Weights of a small transformer language model.
Size: 9 layers, width 224, 4 heads of 64, MLP 448 SwiGLU, vocabulary 8192, 8.46M parameters.
Architecture: LayerNorm before each block, no biases in attention or MLP, local attention windows.
Training: a variant of Muon for these matrices, 9448 steps.
Each number is 50 + 12 x the weight over its row's rms, rounded and kept within 0 to 99. Layers, rows and columns count from 0. The size before them is the row's rms in percent of the matrix's.

# q: layer 3 attention query, 256x224, rms 0.104, rows 165-191, columns 0-111
# k: layer 3 attention key, 256x224, rms 0.0991, rows 165-191, columns 0-111
# v: layer 3 attention value, 256x224, rms 0.102, rows 128-131, columns 0-111
# o: layer 3 attention output (transposed), 256x224, rms 0.0892, rows 128-131, columns 0-111
q165 101:42 43 49 26 78 52 50 50 41 46 42 52 52 41 50 59 42 35 78 39 36 61 45 63 45 39 66 57 48 44 38 63 47 61 58 49 55 59 64 33 78 33 51 51 62 55 36 62 57 78 48 50 28 55 39 55 33 71 56 77 29 43 44 52 47 39 29 71 37 53 58 52 35 39 50 42 54 51 56 65 61 60 53 46 53 71 73 50 67 60 51 36 43 36 72 60 48 21 76 42 41 77 41 46 57 46 41 51 55 36 59 63
k165 083:57 38 42 41 63 63 48 47 40 41 39 59 44 32 38 34 38 55 36 44 43 38 56 35 39 35 30 34 55 50 57 41 45 56 35 68 44 58 55 49 28 57 60 56 49 75 61 45 54 28 45 68 53 32 57 59 53 83 39 33 43 59 60 42 45 44 55 51 27 62 45 57 48 64 69 36 81 56 49 50 48 50 74 44 54 59 44 42 49 38 45 30 71 50 39 47 53 69 59 52 61 35 35 47 54 41 40 59 52 63 52 42
q166 079:46 58 50 57 47 38 62 42 51 54 37 54 30 64 44 60 55 59 60 40 59 32 43 33 54 53 50 55 45 62 42 37 47 74 43 98 40 36 61 29 25 33 40 55 46 43 52 24 47 51 60 49 43 45 58 43 29 52 65 46 68 50 50 51 34 45 45 44 51 55 48 38 48 34 41 38 46 43 33 50 47 53 45 62 69 71 51 65 47 42 44 54 56 44 48 66 51 39 44 42 54 45 68 62 49 39 44 34 65 80 42 60
k166 082:23 63 54 57 53 58 41 33 56 45 46 31 56 63 60 50 33 32 35 65 85 45 47 42 49 57 49 66 50 52 71 61 52 42 43 55 42 61 51 71 45 85 31 60 57 44 44 32 65 66 54 35 62 65 49 64 49 45 57 49 73 64 54 66 53 43 20 37 67 32 55 40 30 50 49 58 42 41 61 57 61 64 49 59 56 51 40 35 52 54 41 52 52 60 59 32 52 50 40 45 24 47 56 43 41 55 44 47 51 36 56 39
q167 086:43 55 51 61 45 36 67 58 56 54 30 50 50 58 28 50 41 63 44 47 59 42 42 43 58 52 43 46 55 53 62 40 64 28 30 46 40 51 59 58 45 66 51 56 52 77 56 62 80 42 50 63 69 60 55 60 50 53 48 51 46 57 43 69 38 69 48 25 27 24 33 46 56 42 52 31 66 46 18 38 43 49 56 36 46 57 32 64 61 47 58 48 46 52 57 47 57 32 53 61 69 39 46 51 32 64 41 55 83 64 56 54
k167 090:60 54 47 52 51 76 47 59 55 23 62 49 53 24 42 49 30 48 61 69 75 70 53 56 53 45 67 56 36 41 52 45 71 56 43 26 75 46 54 32 61 51 53 47 50 37 49 32 46 59 74 33 68 53 44 40 27 55 54 30 37 52 43 45 42 38 47 53 61 44 49 57 61 59 33 71 39 59 52 27 53 31 46 64 46 46 64 42 37 25 54 47 41 50 50 36 47 46 42 63 33 55 56 50 34 60 67 46 45 65 58 76
q168 092:33 60 57 38 59 52 66 38 44 59 73 44 56 45 38 50 74 40 58 36 55 38 30 56 52 50 49 70 40 49 27 34 24 52 57 58 36 48 28 74 70 45 65 43 53 28 33 34 60 54 44 42 59 37 51 59 39 35 62 33 33 51 43 39 74 46 57 63 52 73 50 57 57 64 59 33 50 45 31 21 70 44 78 33 46 59 46 44 60 50 50 32 51 44 43 37 34 44 48 38 44 46 43 49 63 70 71 80 48 40 67 40
k168 092:32 40 51 37 55 75 30 49 65 77 45 39 50 72 64 32 52 45 65 64 38 66 35 49 48 69 52 58 47 61 75 41 56 52 50 50 40 50 43 52 74 48 39 66 40 48 60 29 41 28 54 44 52 43 52 78 66 65 60 43 26 32 35 53 66 60 32 65 47 61 61 24 43 50 45 35 41 42 58 68 56 49 36 33 51 38 50 53 49 36 44 33 50 61 57 47 52 49 48 47 60 65 25 66 53 69 55 46 36 54 60 45
q169 096:38 65 62 55 35 50 36 57 51 38 46 65 32 74 41 43 51 58 49 39 54 45 50 25 53 57 43 72 55 64 39 39 54 51 26 44 45 55 43 42 43 71 48 61 57 58 39 58 65 41 41 39 53 60 58 40 43 30 56 43 69 40 54 60 57 39 43 41 69 53 48 41 43 50 56 73 49 48 51 53 58 49 53 53 46 47 33 51 64 48 51 63 71 51 38 57 59 65 37 62 49 54 64 45 49 58 64 32 77 35 43 34
k169 111:57 43 48 50 52 23 60 55 35 60 52 71 41 44 32 52 66 62 74 53 28 54 47 50 75 37 57 10 45 37 49 49 60 47 55 57 58 72 38 44 40 52 59 57 43 51 26 56 66 54 38 48 61 62 50 51 51 62 64 39 63 40 46 40 58 42 71 44 45 63 54 50 38 56 64 67 45 61 29 41 46 60 71 59 72 37 48 55 59 40 50 52 33 40 49 51 38 43 67 65 47 65 59 53 52 38 48 40 57 61 48 40
q170 093:58 52 34 32 52 75 47 67 46 38 56 38 58 36 55 46 48 33 53 66 38 62 53 70 59 52 37 43 56 42 71 49 57 59 67 56 57 70 55 33 49 47 61 32 45 33 56 73 54 63 41 65 48 50 32 68 79 50 48 55 05 50 49 44 37 61 46 67 49 50 49 36 50 48 72 41 67 53 68 50 34 55 45 53 66 38 39 34 41 43 38 61 27 49 48 31 46 68 62 63 49 48 52 52 65 47 37 37 51 53 57 52
k170 125:35 57 55 37 43 46 40 47 60 62 59 40 69 51 43 43 42 40 42 50 44 40 46 63 58 43 70 59 55 54 57 36 47 54 72 36 47 38 38 56 50 63 33 47 65 55 40 51 42 49 57 47 30 44 55 54 44 31 71 56 62 44 51 60 33 55 45 66 64 63 61 55 36 52 63 61 30 35 37 53 50 66 52 57 70 48 49 72 32 42 44 55 71 28 33 37 36 56 47 52 59 47 44 52 46 59 67 51 46 46 42 55
q171 097:29 53 47 42 37 43 48 30 39 55 24 57 55 79 50 53 59 58 50 15 34 31 35 34 42 46 33 62 46 51 34 43 42 75 37 44 45 68 49 50 55 72 57 63 74 51 46 34 43 59 46 33 55 34 48 63 57 64 60 72 59 51 45 57 43 51 45 61 45 40 35 63 49 61 48 69 50 50 37 63 55 63 57 58 44 44 48 69 68 47 73 43 45 46 44 60 55 71 48 46 53 59 44 64 44 65 44 41 71 70 79 53
k171 107:63 50 52 49 46 40 49 39 32 50 65 65 31 53 51 63 36 50 51 42 52 48 56 58 34 49 46 88 59 62 72 55 76 59 77 64 57 52 57 49 56 53 25 43 31 57 40 40 42 52 55 54 38 55 40 45 56 44 42 58 56 38 42 47 52 50 53 57 49 42 41 61 49 44 21 35 70 63 73 36 67 60 54 21 51 61 49 57 41 51 62 63 43 49 44 77 48 59 43 57 38 41 47 58 58 49 57 40 59 42 44 30
q172 091:57 46 57 50 47 73 46 49 44 64 56 51 59 41 35 55 68 57 48 37 34 65 69 43 36 33 72 60 21 73 40 70 54 29 49 47 71 61 22 43 54 63 59 77 54 52 46 62 51 66 58 28 40 52 49 54 39 52 54 59 58 63 49 62 40 45 43 56 42 38 54 43 49 33 43 67 29 43 34 61 59 63 48 46 25 63 47 48 79 59 57 59 35 29 34 58 48 42 52 56 53 49 33 33 41 46 63 35 50 34 69 73
k172 100:73 37 38 36 38 61 62 66 25 46 59 47 48 51 86 62 55 45 75 99 56 39 55 51 53 54 46 53 46 57 50 58 50 58 58 38 53 67 49 56 74 69 48 47 31 32 30 40 49 16 48 38 24 42 64 63 52 41 60 55 47 47 37 58 64 58 50 53 43 55 64 62 54 41 32 64 28 69 57 54 40 44 56 40 29 36 52 51 39 52 66 41 50 69 55 45 62 35 57 73 55 40 39 73 47 48 51 32 40 50 42 46
q173 102:39 60 58 60 51 48 55 39 36 48 65 47 50 44 69 46 71 57 42 42 39 33 42 63 47 39 59 61 47 39 53 47 66 55 50 67 59 28 44 49 46 13 33 49 52 50 62 45 50 63 58 37 66 61 42 70 30 38 59 48 57 41 41 39 47 51 46 41 62 51 55 51 53 40 29 38 52 47 35 44 55 39 58 52 58 61 45 69 49 66 48 45 49 22 37 81 44 46 44 39 63 57 50 66 37 45 38 69 50 51 51 82
k173 119:70 54 62 58 47 33 26 35 49 63 58 56 51 37 67 48 59 48 53 59 48 33 38 59 42 53 50 33 73 45 51 42 52 59 51 37 27 23 56 33 62 63 69 63 60 55 49 58 68 55 47 49 50 52 34 50 42 34 54 42 40 51 50 57 70 56 55 36 31 57 60 53 65 42 38 44 23 26 44 38 44 62 59 28 42 35 59 60 51 57 61 41 34 48 50 58 60 40 57 50 62 61 44 41 71 51 42 47 43 56 36 53
q174 108:70 41 25 52 62 35 64 29 55 60 73 26 67 44 62 07 42 48 38 73 56 40 51 67 49 58 21 52 46 59 43 42 71 42 52 33 52 51 43 39 33 57 54 66 43 46 78 53 29 21 42 56 40 62 63 47 23 53 54 54 41 53 49 60 56 68 46 53 45 49 46 50 57 48 49 39 54 57 67 54 44 29 32 67 33 55 47 59 50 68 38 58 56 58 69 50 39 72 50 42 43 47 32 48 44 42 39 45 52 45 38 63
k174 114:40 70 47 60 34 70 56 48 49 65 40 36 26 55 62 49 50 46 59 51 40 43 50 41 38 41 20 54 49 41 53 52 57 62 60 48 59 49 61 51 40 63 46 62 38 49 50 47 43 33 67 64 79 54 48 53 51 34 55 49 33 25 53 49 35 55 64 31 63 38 42 52 59 37 45 41 67 49 28 56 40 71 57 62 57 34 55 53 45 51 49 43 58 61 59 41 35 64 54 52 39 36 58 74 39 48 39 61 73 57 52 56
q175 110:67 64 61 41 60 53 20 51 36 45 43 63 57 32 51 57 58 50 73 45 45 11 54 59 61 60 61 58 46 61 61 47 56 58 46 71 31 42 34 53 50 55 42 44 66 59 41 59 51 52 52 53 66 52 43 47 37 52 40 55 37 28 44 37 38 47 61 56 26 55 64 44 52 70 64 44 45 42 49 47 14 47 57 47 43 73 79 54 53 59 62 27 34 36 14 61 47 26 62 37 53 56 51 22 46 38 32 59 56 40 65 55
k175 112:46 39 58 69 56 38 59 41 48 47 62 44 65 36 17 44 77 45 52 60 51 72 51 52 61 68 56 49 59 25 52 65 54 31 59 40 57 45 43 29 49 62 40 50 53 63 50 52 57 53 67 44 51 43 47 58 63 41 50 48 51 81 59 65 40 55 34 65 55 46 58 50 30 65 59 70 43 37 42 49 47 36 43 46 33 41 37 59 47 41 59 62 45 57 37 35 46 46 57 53 58 44 40 35 39 53 56 32 49 71 60 54
q176 112:38 65 56 49 46 51 71 59 64 52 52 47 24 61 68 57 47 53 37 66 60 40 35 52 44 34 47 64 59 32 55 27 39 50 53 70 59 58 38 56 45 68 34 49 43 38 38 43 44 37 54 46 59 49 45 53 10 57 57 49 58 49 46 47 47 61 73 38 54 27 25 46 53 57 68 49 47 41 31 43 40 40 62 39 54 50 50 40 62 30 47 86 53 32 58 33 35 51 40 44 54 61 59 77 48 46 51 38 65 75 59 43
k176 103:36 52 42 59 61 42 51 45 54 49 33 38 40 60 60 51 44 60 58 48 59 60 44 59 69 54 54 40 42 71 47 60 41 56 49 47 56 68 52 33 51 70 59 33 53 74 64 69 44 40 74 37 76 33 56 61 39 52 39 45 50 47 63 66 64 38 59 30 67 53 47 57 29 62 62 46 47 57 45 47 45 62 63 43 38 48 50 61 19 36 46 29 47 61 63 54 51 68 48 15 36 67 43 47 67 56 48 38 36 56 38 66
q177 116:65 52 59 64 33 42 56 39 50 49 51 58 47 48 34 56 45 62 54 35 86 51 63 39 40 27 62 49 38 48 36 65 44 39 38 57 56 65 63 59 32 72 50 52 74 71 67 63 58 22 51 38 64 50 64 61 29 52 42 46 50 64 50 69 55 51 52 61 43 35 48 49 51 45 36 47 34 48 58 53 63 24 42 55 48 56 60 41 52 58 49 67 50 53 54 50 41 56 57 51 46 30 71 55 51 46 49 48 50 57 61 58
k177 119:37 44 53 57 57 59 39 59 50 67 53 52 68 43 51 36 63 63 53 21 35 62 48 54 72 47 55 61 51 54 44 79 44 47 22 49 44 46 45 46 56 61 57 69 66 38 53 48 45 43 57 43 56 38 57 48 53 46 38 55 37 48 44 58 55 42 44 26 47 65 48 42 62 36 29 42 46 53 42 45 58 36 48 65 61 44 73 36 59 62 64 41 74 64 45 52 60 53 53 67 44 71 69 42 46 52 63 84 35 37 62 51
q178 104:48 31 65 48 38 59 40 74 54 46 34 62 37 67 60 32 33 61 73 70 61 31 41 31 54 57 55 47 47 50 49 31 33 53 24 52 43 65 62 47 46 35 44 65 34 58 38 61 48 47 62 46 49 53 64 28 48 38 51 30 30 36 53 49 47 50 50 52 26 50 69 35 47 45 49 44 57 48 56 45 37 61 62 54 48 55 31 48 47 48 34 60 57 63 80 46 39 54 65 70 45 57 33 56 58 74 61 46 47 55 64 33
k178 130:54 61 46 34 43 48 63 38 42 41 72 54 40 64 62 59 63 67 48 75 17 53 58 61 54 76 40 69 68 55 70 39 46 46 48 42 53 51 47 50 33 49 33 37 26 38 60 52 41 45 50 53 51 52 58 16 53 67 47 32 37 52 49 61 68 57 58 41 49 50 47 52 45 53 39 57 29 46 45 65 53 45 58 61 41 66 44 44 61 45 28 64 53 41 72 40 41 50 40 61 52 51 39 62 42 45 48 38 49 48 58 46
q179 108:59 53 46 41 53 55 52 65 67 47 42 40 47 66 70 60 43 40 63 44 41 45 27 65 73 34 35 42 16 44 49 62 45 53 53 17 67 56 43 33 42 54 32 43 57 34 54 63 42 45 62 50 56 58 57 80 52 48 45 48 31 63 60 54 38 42 62 40 38 49 42 38 48 46 68 57 46 47 54 80 44 60 62 38 67 38 41 65 60 39 45 39 56 43 55 33 50 56 46 35 47 31 26 58 67 37 43 36 46 57 26 72
k179 140:55 64 53 68 48 62 54 53 54 35 52 62 55 49 53 57 58 45 57 37 28 23 47 52 41 45 49 17 36 71 43 41 45 72 43 46 50 50 59 37 42 70 54 67 69 72 56 51 51 78 44 55 59 56 32 44 32 62 60 55 29 51 38 38 54 46 62 51 32 40 61 39 50 39 51 33 59 56 85 29 31 59 57 43 37 48 35 53 49 69 58 56 40 53 43 75 40 50 36 33 71 52 39 36 44 45 45 51 38 45 63 55
q180 127:50 55 51 54 49 33 41 61 44 61 44 32 29 31 65 38 59 42 68 63 46 46 44 67 38 52 63 86 39 34 59 51 59 60 75 52 43 62 58 54 37 26 59 48 44 57 42 45 73 33 46 49 36 79 74 48 40 57 57 54 73 48 28 38 48 32 52 51 51 49 56 39 33 52 62 35 36 52 51 45 52 56 55 70 42 62 40 34 55 48 53 72 32 54 43 46 53 53 21 34 53 52 41 44 25 51 46 60 54 32 72 54
k180 107:47 32 45 49 54 44 49 67 60 58 27 44 56 15 44 33 38 51 49 59 51 50 45 61 62 40 49 58 37 39 65 42 48 55 41 31 51 58 61 72 52 58 49 49 52 47 58 71 47 43 42 40 58 33 49 40 43 69 45 58 36 58 24 66 53 46 45 36 60 52 52 39 40 59 49 44 45 53 23 28 55 55 46 48 72 50 52 63 46 62 40 78 35 55 76 49 60 44 36 35 70 39 66 30 62 47 60 55 59 77 38 57
q181 111:52 56 43 45 37 66 39 42 45 47 33 42 52 60 51 57 55 37 53 43 50 40 52 47 48 46 59 59 77 47 53 66 37 44 63 38 56 38 44 67 52 58 57 43 44 62 63 46 44 50 48 45 57 30 49 70 45 34 58 47 68 52 81 38 32 25 52 31 55 63 51 37 48 58 59 34 55 65 33 36 39 44 71 55 45 62 47 75 53 64 45 43 67 55 69 46 56 56 61 46 38 58 62 27 41 46 44 77 39 56 45 53
k181 107:48 29 69 52 55 39 43 51 67 48 57 42 63 38 66 55 58 54 47 45 54 53 66 37 65 33 60 40 39 37 64 15 44 39 44 35 63 40 39 69 33 52 44 40 71 64 54 53 65 55 74 27 57 40 51 37 74 60 57 60 50 52 56 64 46 62 41 44 64 47 62 35 58 52 26 55 44 63 45 57 43 66 47 51 43 74 32 31 41 52 49 64 54 49 45 21 71 61 45 63 37 62 45 44 39 49 42 50 48 58 50 64
q182 103:57 46 79 45 61 86 48 72 30 62 49 47 52 40 27 52 46 38 51 42 50 37 43 52 38 50 49 60 35 51 57 35 52 48 56 47 45 43 37 60 30 42 36 50 50 45 63 56 37 58 35 50 46 73 40 61 36 49 48 34 70 41 52 67 56 63 64 45 46 52 47 45 60 66 54 45 56 47 73 38 50 57 48 42 44 43 36 25 42 58 45 56 57 55 17 32 54 66 56 67 56 57 44 48 76 31 40 40 58 44 44 41
k182 119:65 38 67 65 41 46 42 66 32 55 28 65 34 58 45 69 44 50 34 52 65 68 54 41 66 61 41 64 63 55 54 58 34 54 45 69 67 53 53 40 48 74 38 62 34 30 46 48 61 50 51 37 35 52 47 58 58 44 55 57 67 42 39 64 54 52 52 46 53 48 62 54 43 45 75 58 63 62 58 43 43 57 57 45 55 34 47 42 18 32 66 63 61 44 51 54 43 58 39 38 57 57 61 49 49 45 69 38 47 53 50 27
q183 118:24 50 34 45 61 50 54 46 30 51 74 58 48 45 65 52 74 27 49 43 30 53 39 50 38 18 34 52 48 31 42 48 48 61 30 46 55 30 31 41 49 38 63 40 51 33 55 47 63 71 35 38 47 50 63 38 51 56 49 67 63 42 73 36 51 48 62 61 60 51 82 43 47 35 46 49 51 56 50 46 47 47 61 59 43 54 48 55 65 49 43 52 49 31 34 46 52 55 32 59 62 56 56 38 48 58 32 38 64 57 64 57
k183 121:45 33 59 40 34 33 52 57 39 64 55 62 63 48 42 52 38 56 42 50 67 54 41 37 28 71 47 36 55 68 55 39 53 63 35 42 39 57 69 70 68 45 40 35 56 54 50 56 63 55 39 64 62 57 35 66 54 70 42 36 47 52 46 45 40 43 54 55 57 46 55 41 49 39 53 35 59 55 29 59 43 44 43 33 48 29 54 50 72 48 44 41 53 56 63 54 63 63 55 71 55 57 51 72 38 50 59 31 13 40 52 50
q184 110:53 50 57 77 46 48 43 44 47 22 54 50 36 40 22 66 59 53 48 56 59 52 60 46 59 46 40 49 34 33 34 59 47 46 42 43 48 37 33 49 49 26 31 49 56 55 45 39 48 49 58 47 77 32 57 51 53 68 44 66 76 28 41 47 35 37 56 64 50 39 49 42 47 66 69 77 46 70 40 29 50 45 54 43 65 17 49 46 77 40 44 45 42 39 54 49 47 54 64 42 51 44 30 56 53 80 52 37 46 63 45 32
k184 106:44 33 51 60 54 51 36 50 42 45 46 49 43 50 36 53 60 55 53 49 42 46 52 47 52 64 66 50 42 36 39 55 57 79 48 23 51 55 51 64 41 46 84 54 61 56 46 43 14 58 69 54 57 40 54 64 59 59 59 67 57 71 37 47 61 34 49 51 50 40 48 21 34 79 66 41 32 34 69 51 36 49 50 53 61 61 49 47 44 59 40 49 49 56 53 74 59 57 66 58 41 62 48 55 34 51 72 62 47 46 54 55
q185 103:39 52 55 47 61 45 51 51 64 50 41 49 36 37 38 42 63 62 47 59 65 52 38 56 40 45 42 48 59 46 41 33 28 55 32 38 69 61 51 76 50 55 40 37 59 28 41 64 48 54 79 64 57 42 49 49 58 58 51 48 52 40 40 42 37 66 51 42 52 40 68 84 46 67 39 41 42 51 36 55 61 45 48 56 42 59 55 46 73 78 54 71 36 71 46 36 36 33 53 48 24 61 35 46 56 27 84 67 46 66 41 45
k185 109:36 41 43 58 48 43 16 64 50 29 36 43 40 62 23 48 46 58 47 50 26 68 27 50 66 43 42 41 60 50 55 40 61 60 43 49 49 69 40 42 65 60 63 60 38 54 50 60 53 45 54 62 44 52 37 46 45 47 62 50 55 53 52 53 46 64 43 41 50 53 64 55 41 51 44 54 36 32 70 40 43 15 44 61 44 25 58 51 68 53 49 50 45 66 47 43 55 53 48 53 54 61 44 67 76 76 67 41 45 41 51 64
q186 114:60 47 53 40 61 42 55 51 68 55 42 22 68 52 70 58 36 54 51 41 76 44 61 30 33 46 53 58 45 34 52 44 41 55 41 39 46 36 47 44 54 52 34 36 52 60 71 51 46 72 49 66 41 41 51 76 49 65 50 48 31 36 62 71 29 62 61 54 29 30 50 58 45 49 60 50 47 44 64 57 41 39 49 36 54 40 32 53 72 48 57 39 54 54 58 75 43 44 41 57 70 64 45 67 52 47 33 59 75 69 45 28
k186 108:65 58 40 55 48 65 21 42 60 52 58 61 52 34 60 76 45 67 59 32 50 93 66 69 39 54 46 45 86 55 64 70 45 30 57 66 60 54 63 52 43 37 40 38 42 52 43 41 54 73 53 51 75 55 27 36 55 50 57 41 43 66 46 44 59 36 42 44 52 65 48 51 55 60 52 71 53 48 45 38 45 48 48 55 60 56 31 52 51 38 59 40 50 34 56 60 42 60 66 70 55 42 57 31 50 30 70 51 52 33 50 34
q187 109:55 48 59 58 68 76 56 51 37 27 61 31 47 55 54 53 52 51 46 58 32 69 39 34 41 48 56 60 39 69 40 54 74 42 53 68 32 45 53 36 55 31 56 65 41 51 52 60 39 49 52 46 51 46 47 46 61 33 49 66 39 49 41 52 57 63 45 77 26 35 57 60 46 56 65 56 65 56 66 20 51 49 48 38 55 48 36 25 33 49 52 60 52 62 48 61 60 60 56 56 60 29 53 28 50 59 34 48 64 73 37 67
k187 114:64 26 57 22 24 44 51 64 40 37 30 76 32 53 54 66 59 35 61 53 41 51 31 38 46 47 56 68 62 39 30 74 43 50 50 41 46 62 34 37 56 46 39 50 42 54 53 34 37 46 40 34 39 50 35 37 39 52 47 54 55 46 44 41 56 43 58 68 55 52 61 46 54 47 66 40 40 54 48 69 60 53 63 65 47 45 65 48 49 49 48 75 49 39 62 36 39 76 53 52 58 40 55 51 48 52 43 44 53 51 41 44
q188 109:37 70 43 50 54 63 47 41 59 62 55 56 56 42 50 56 44 46 34 70 49 46 45 63 58 71 46 62 44 62 47 52 55 64 45 48 47 52 47 59 52 54 46 54 46 45 45 47 44 27 44 44 60 48 63 43 42 63 44 36 43 50 35 30 41 26 51 41 55 44 34 49 55 48 44 41 45 32 22 41 47 56 49 38 52 54 82 37 77 46 41 41 47 28 49 61 78 38 51 70 77 37 69 62 35 52 60 70 46 45 57 41
k188 117:57 37 38 52 56 56 41 25 72 38 47 57 57 51 54 33 33 27 57 55 55 40 42 34 50 57 30 48 55 42 34 35 77 56 39 65 50 54 41 40 46 35 73 59 60 58 43 48 53 65 46 50 61 49 48 61 57 60 46 33 50 61 69 64 68 35 34 37 28 43 41 78 52 67 49 29 64 49 72 72 50 62 73 59 65 42 37 70 66 35 41 43 77 41 55 46 69 59 66 57 59 43 52 44 45 65 63 49 70 50 38 56
q189 112:53 55 51 51 34 54 51 53 50 30 43 42 52 38 35 55 56 50 48 55 43 60 39 46 65 54 54 45 60 34 34 40 86 65 66 47 58 42 50 70 53 39 69 49 30 51 42 43 42 39 29 74 34 36 51 50 42 72 60 65 40 59 43 52 50 47 51 48 24 33 42 47 42 54 67 49 59 48 69 72 38 49 50 50 65 33 51 35 51 44 45 60 58 60 40 55 54 49 40 43 35 82 23 69 50 46 26 33 38 27 53 65
k189 119:46 48 37 57 37 64 43 51 41 36 47 53 49 36 44 53 64 46 51 49 62 10 43 42 32 57 75 38 37 48 38 44 42 50 29 53 53 37 68 50 58 51 61 57 50 61 60 67 48 64 55 33 43 45 33 48 61 57 54 32 43 48 55 89 46 59 56 54 71 60 65 49 58 43 53 46 65 50 51 55 58 31 32 57 64 51 50 56 46 24 49 40 33 51 39 67 41 30 54 47 52 51 14 65 42 51 63 50 48 43 39 56
q190 117:46 61 76 50 43 30 45 45 48 41 20 69 55 48 70 53 47 63 41 48 41 62 61 46 52 54 49 51 54 52 58 30 35 43 34 36 51 26 54 78 54 36 43 66 68 67 57 50 46 08 49 45 59 43 78 23 80 73 59 44 20 58 37 58 47 48 57 63 62 44 39 41 53 52 63 58 54 61 49 23 35 61 48 43 46 67 47 61 68 66 57 68 48 35 49 53 58 51 52 55 65 53 52 41 41 73 42 55 79 76 28 33
k190 107:50 51 76 57 33 59 42 56 59 41 47 42 76 42 45 51 45 43 37 67 67 55 55 41 64 44 46 55 56 52 53 41 43 43 44 42 41 34 46 60 58 46 57 68 67 71 48 59 69 49 36 44 67 43 54 42 59 64 51 63 36 70 28 55 64 49 44 66 48 29 54 47 72 42 14 55 53 49 49 50 45 58 44 62 27 35 40 52 50 59 43 56 18 62 59 57 44 57 61 41 61 30 39 47 36 49 66 58 47 40 41 45
q191 118:43 54 72 38 44 69 39 64 44 68 35 37 57 74 55 52 40 59 47 56 58 54 40 24 58 62 33 47 55 76 50 64 42 38 40 31 69 33 58 67 52 60 54 54 45 44 53 51 54 50 50 71 66 50 46 54 66 36 41 40 54 62 61 69 42 51 50 49 50 34 23 35 56 42 43 47 36 52 28 35 65 42 45 55 40 55 54 59 32 69 50 42 60 56 83 65 52 33 41 31 48 44 49 50 25 55 60 46 47 35 20 47
k191 126:47 38 49 58 46 82 48 54 56 45 33 54 50 35 40 64 31 44 66 60 51 47 56 47 50 53 38 44 42 53 40 52 37 78 42 43 44 49 65 48 55 70 40 68 62 42 43 47 56 48 41 34 79 56 39 34 45 44 46 62 36 37 57 32 55 33 51 53 46 38 64 42 53 26 44 47 55 62 62 50 57 50 55 63 47 42 49 55 32 57 36 42 28 57 51 48 31 58 70 46 69 74 35 41 52 49 59 54 40 53 46 61
v128 106:60 61 33 37 55 45 62 58 61 34 58 61 47 43 47 46 70 55 28 29 51 57 53 42 46 35 75 35 39 48 69 36 50 50 56 51 53 56 50 45 49 51 32 64 34 44 45 42 42 52 55 29 53 45 55 53 31 41 48 46 53 44 50 68 28 45 38 43 46 49 44 51 72 57 56 28 44 42 40 52 19 28 66 43 40 61 50 68 68 44 48 70 51 54 41 63 49 32 40 37 48 42 57 44 43 44 53 51 29 64 73 57
o128 101:42 47 38 42 70 50 53 64 63 39 56 30 57 63 53 73 37 54 37 45 46 27 41 61 54 36 37 52 47 38 41 65 54 45 49 45 62 57 54 60 50 56 57 30 75 55 38 46 51 28 48 53 76 37 48 57 43 68 39 50 58 47 51 45 52 48 43 55 70 46 42 55 47 64 35 58 59 66 52 38 44 49 52 38 55 57 43 35 56 51 41 56 46 76 60 48 50 63 35 36 65 58 61 47 64 45 61 34 57 74 20 47
v129 119:63 48 37 66 83 55 52 39 50 71 62 30 47 32 51 62 57 50 54 59 59 56 39 61 49 42 43 61 53 43 41 45 50 59 49 55 52 60 47 57 51 43 53 45 47 66 15 33 67 51 79 37 32 65 57 39 61 45 71 53 56 48 40 48 34 52 26 49 64 50 41 64 65 56 55 58 57 39 49 44 47 45 75 46 60 29 40 36 76 58 38 55 54 33 52 37 33 49 48 47 45 45 38 34 55 62 51 41 45 51 56 62
o129 114:48 36 42 62 44 58 73 56 36 47 51 57 60 43 56 28 30 70 67 61 57 52 30 27 45 41 36 23 37 67 43 64 42 46 37 58 52 44 46 43 54 39 75 41 56 48 50 60 46 41 30 59 56 37 48 40 37 18 49 60 45 58 60 52 58 52 45 56 17 73 57 21 61 51 45 41 53 64 34 35 54 56 49 65 39 51 49 59 55 53 83 43 37 74 67 43 64 62 36 48 59 38 65 61 42 59 35 39 44 49 61 49
v130 112:59 56 50 61 52 39 50 41 08 26 32 51 62 39 61 55 41 39 46 41 57 73 48 65 64 39 36 42 50 44 38 73 42 47 64 41 61 62 66 58 64 80 47 52 53 60 59 42 58 49 42 57 53 36 46 44 54 64 44 56 49 61 57 47 55 44 54 57 57 60 37 54 49 47 50 51 60 51 41 39 57 47 35 46 36 35 51 26 31 47 55 68 52 55 42 41 53 32 46 42 47 67 74 48 64 61 28 28 51 63 54 48
o130 112:38 73 61 50 63 44 71 65 50 59 42 40 42 37 26 53 66 61 62 42 42 36 41 20 56 61 47 17 49 53 40 66 47 71 28 33 47 66 33 51 52 34 57 64 70 59 51 39 52 75 67 50 51 60 40 38 61 25 36 65 60 58 64 55 56 64 47 32 52 45 43 55 56 36 48 54 56 55 46 35 58 60 54 46 53 49 67 77 45 25 39 62 56 64 45 52 39 55 56 62 35 55 45 57 40 61 68 46 43 41 63 66
v131 111:78 47 48 48 36 43 36 35 36 65 50 64 43 67 57 42 69 57 62 65 60 30 54 54 73 36 65 43 37 64 67 42 58 43 51 28 60 38 47 41 52 59 71 68 62 38 55 60 58 46 56 19 56 48 55 58 68 60 57 43 35 58 18 53 54 43 52 37 64 44 46 49 78 64 36 54 33 49 59 47 52 51 32 60 51 43 51 41 25 45 79 59 55 36 54 64 58 62 65 53 69 29 57 45 47 54 46 38 50 41 74 28
o131 108:59 46 53 52 52 49 49 58 45 36 35 53 52 69 34 45 41 38 22 51 54 55 65 35 43 55 51 46 35 44 58 54 33 54 39 68 62 53 51 37 50 47 31 43 64 29 62 56 36 70 40 65 63 39 45 43 45 65 54 42 41 44 54 46 58 64 70 59 67 37 41 49 53 57 74 35 72 54 43 52 32 64 47 54 67 46 62 65 27 50 64 50 39 70 57 29 61 43 30 50 48 39 54 35 65 63 55 56 55 67 47 47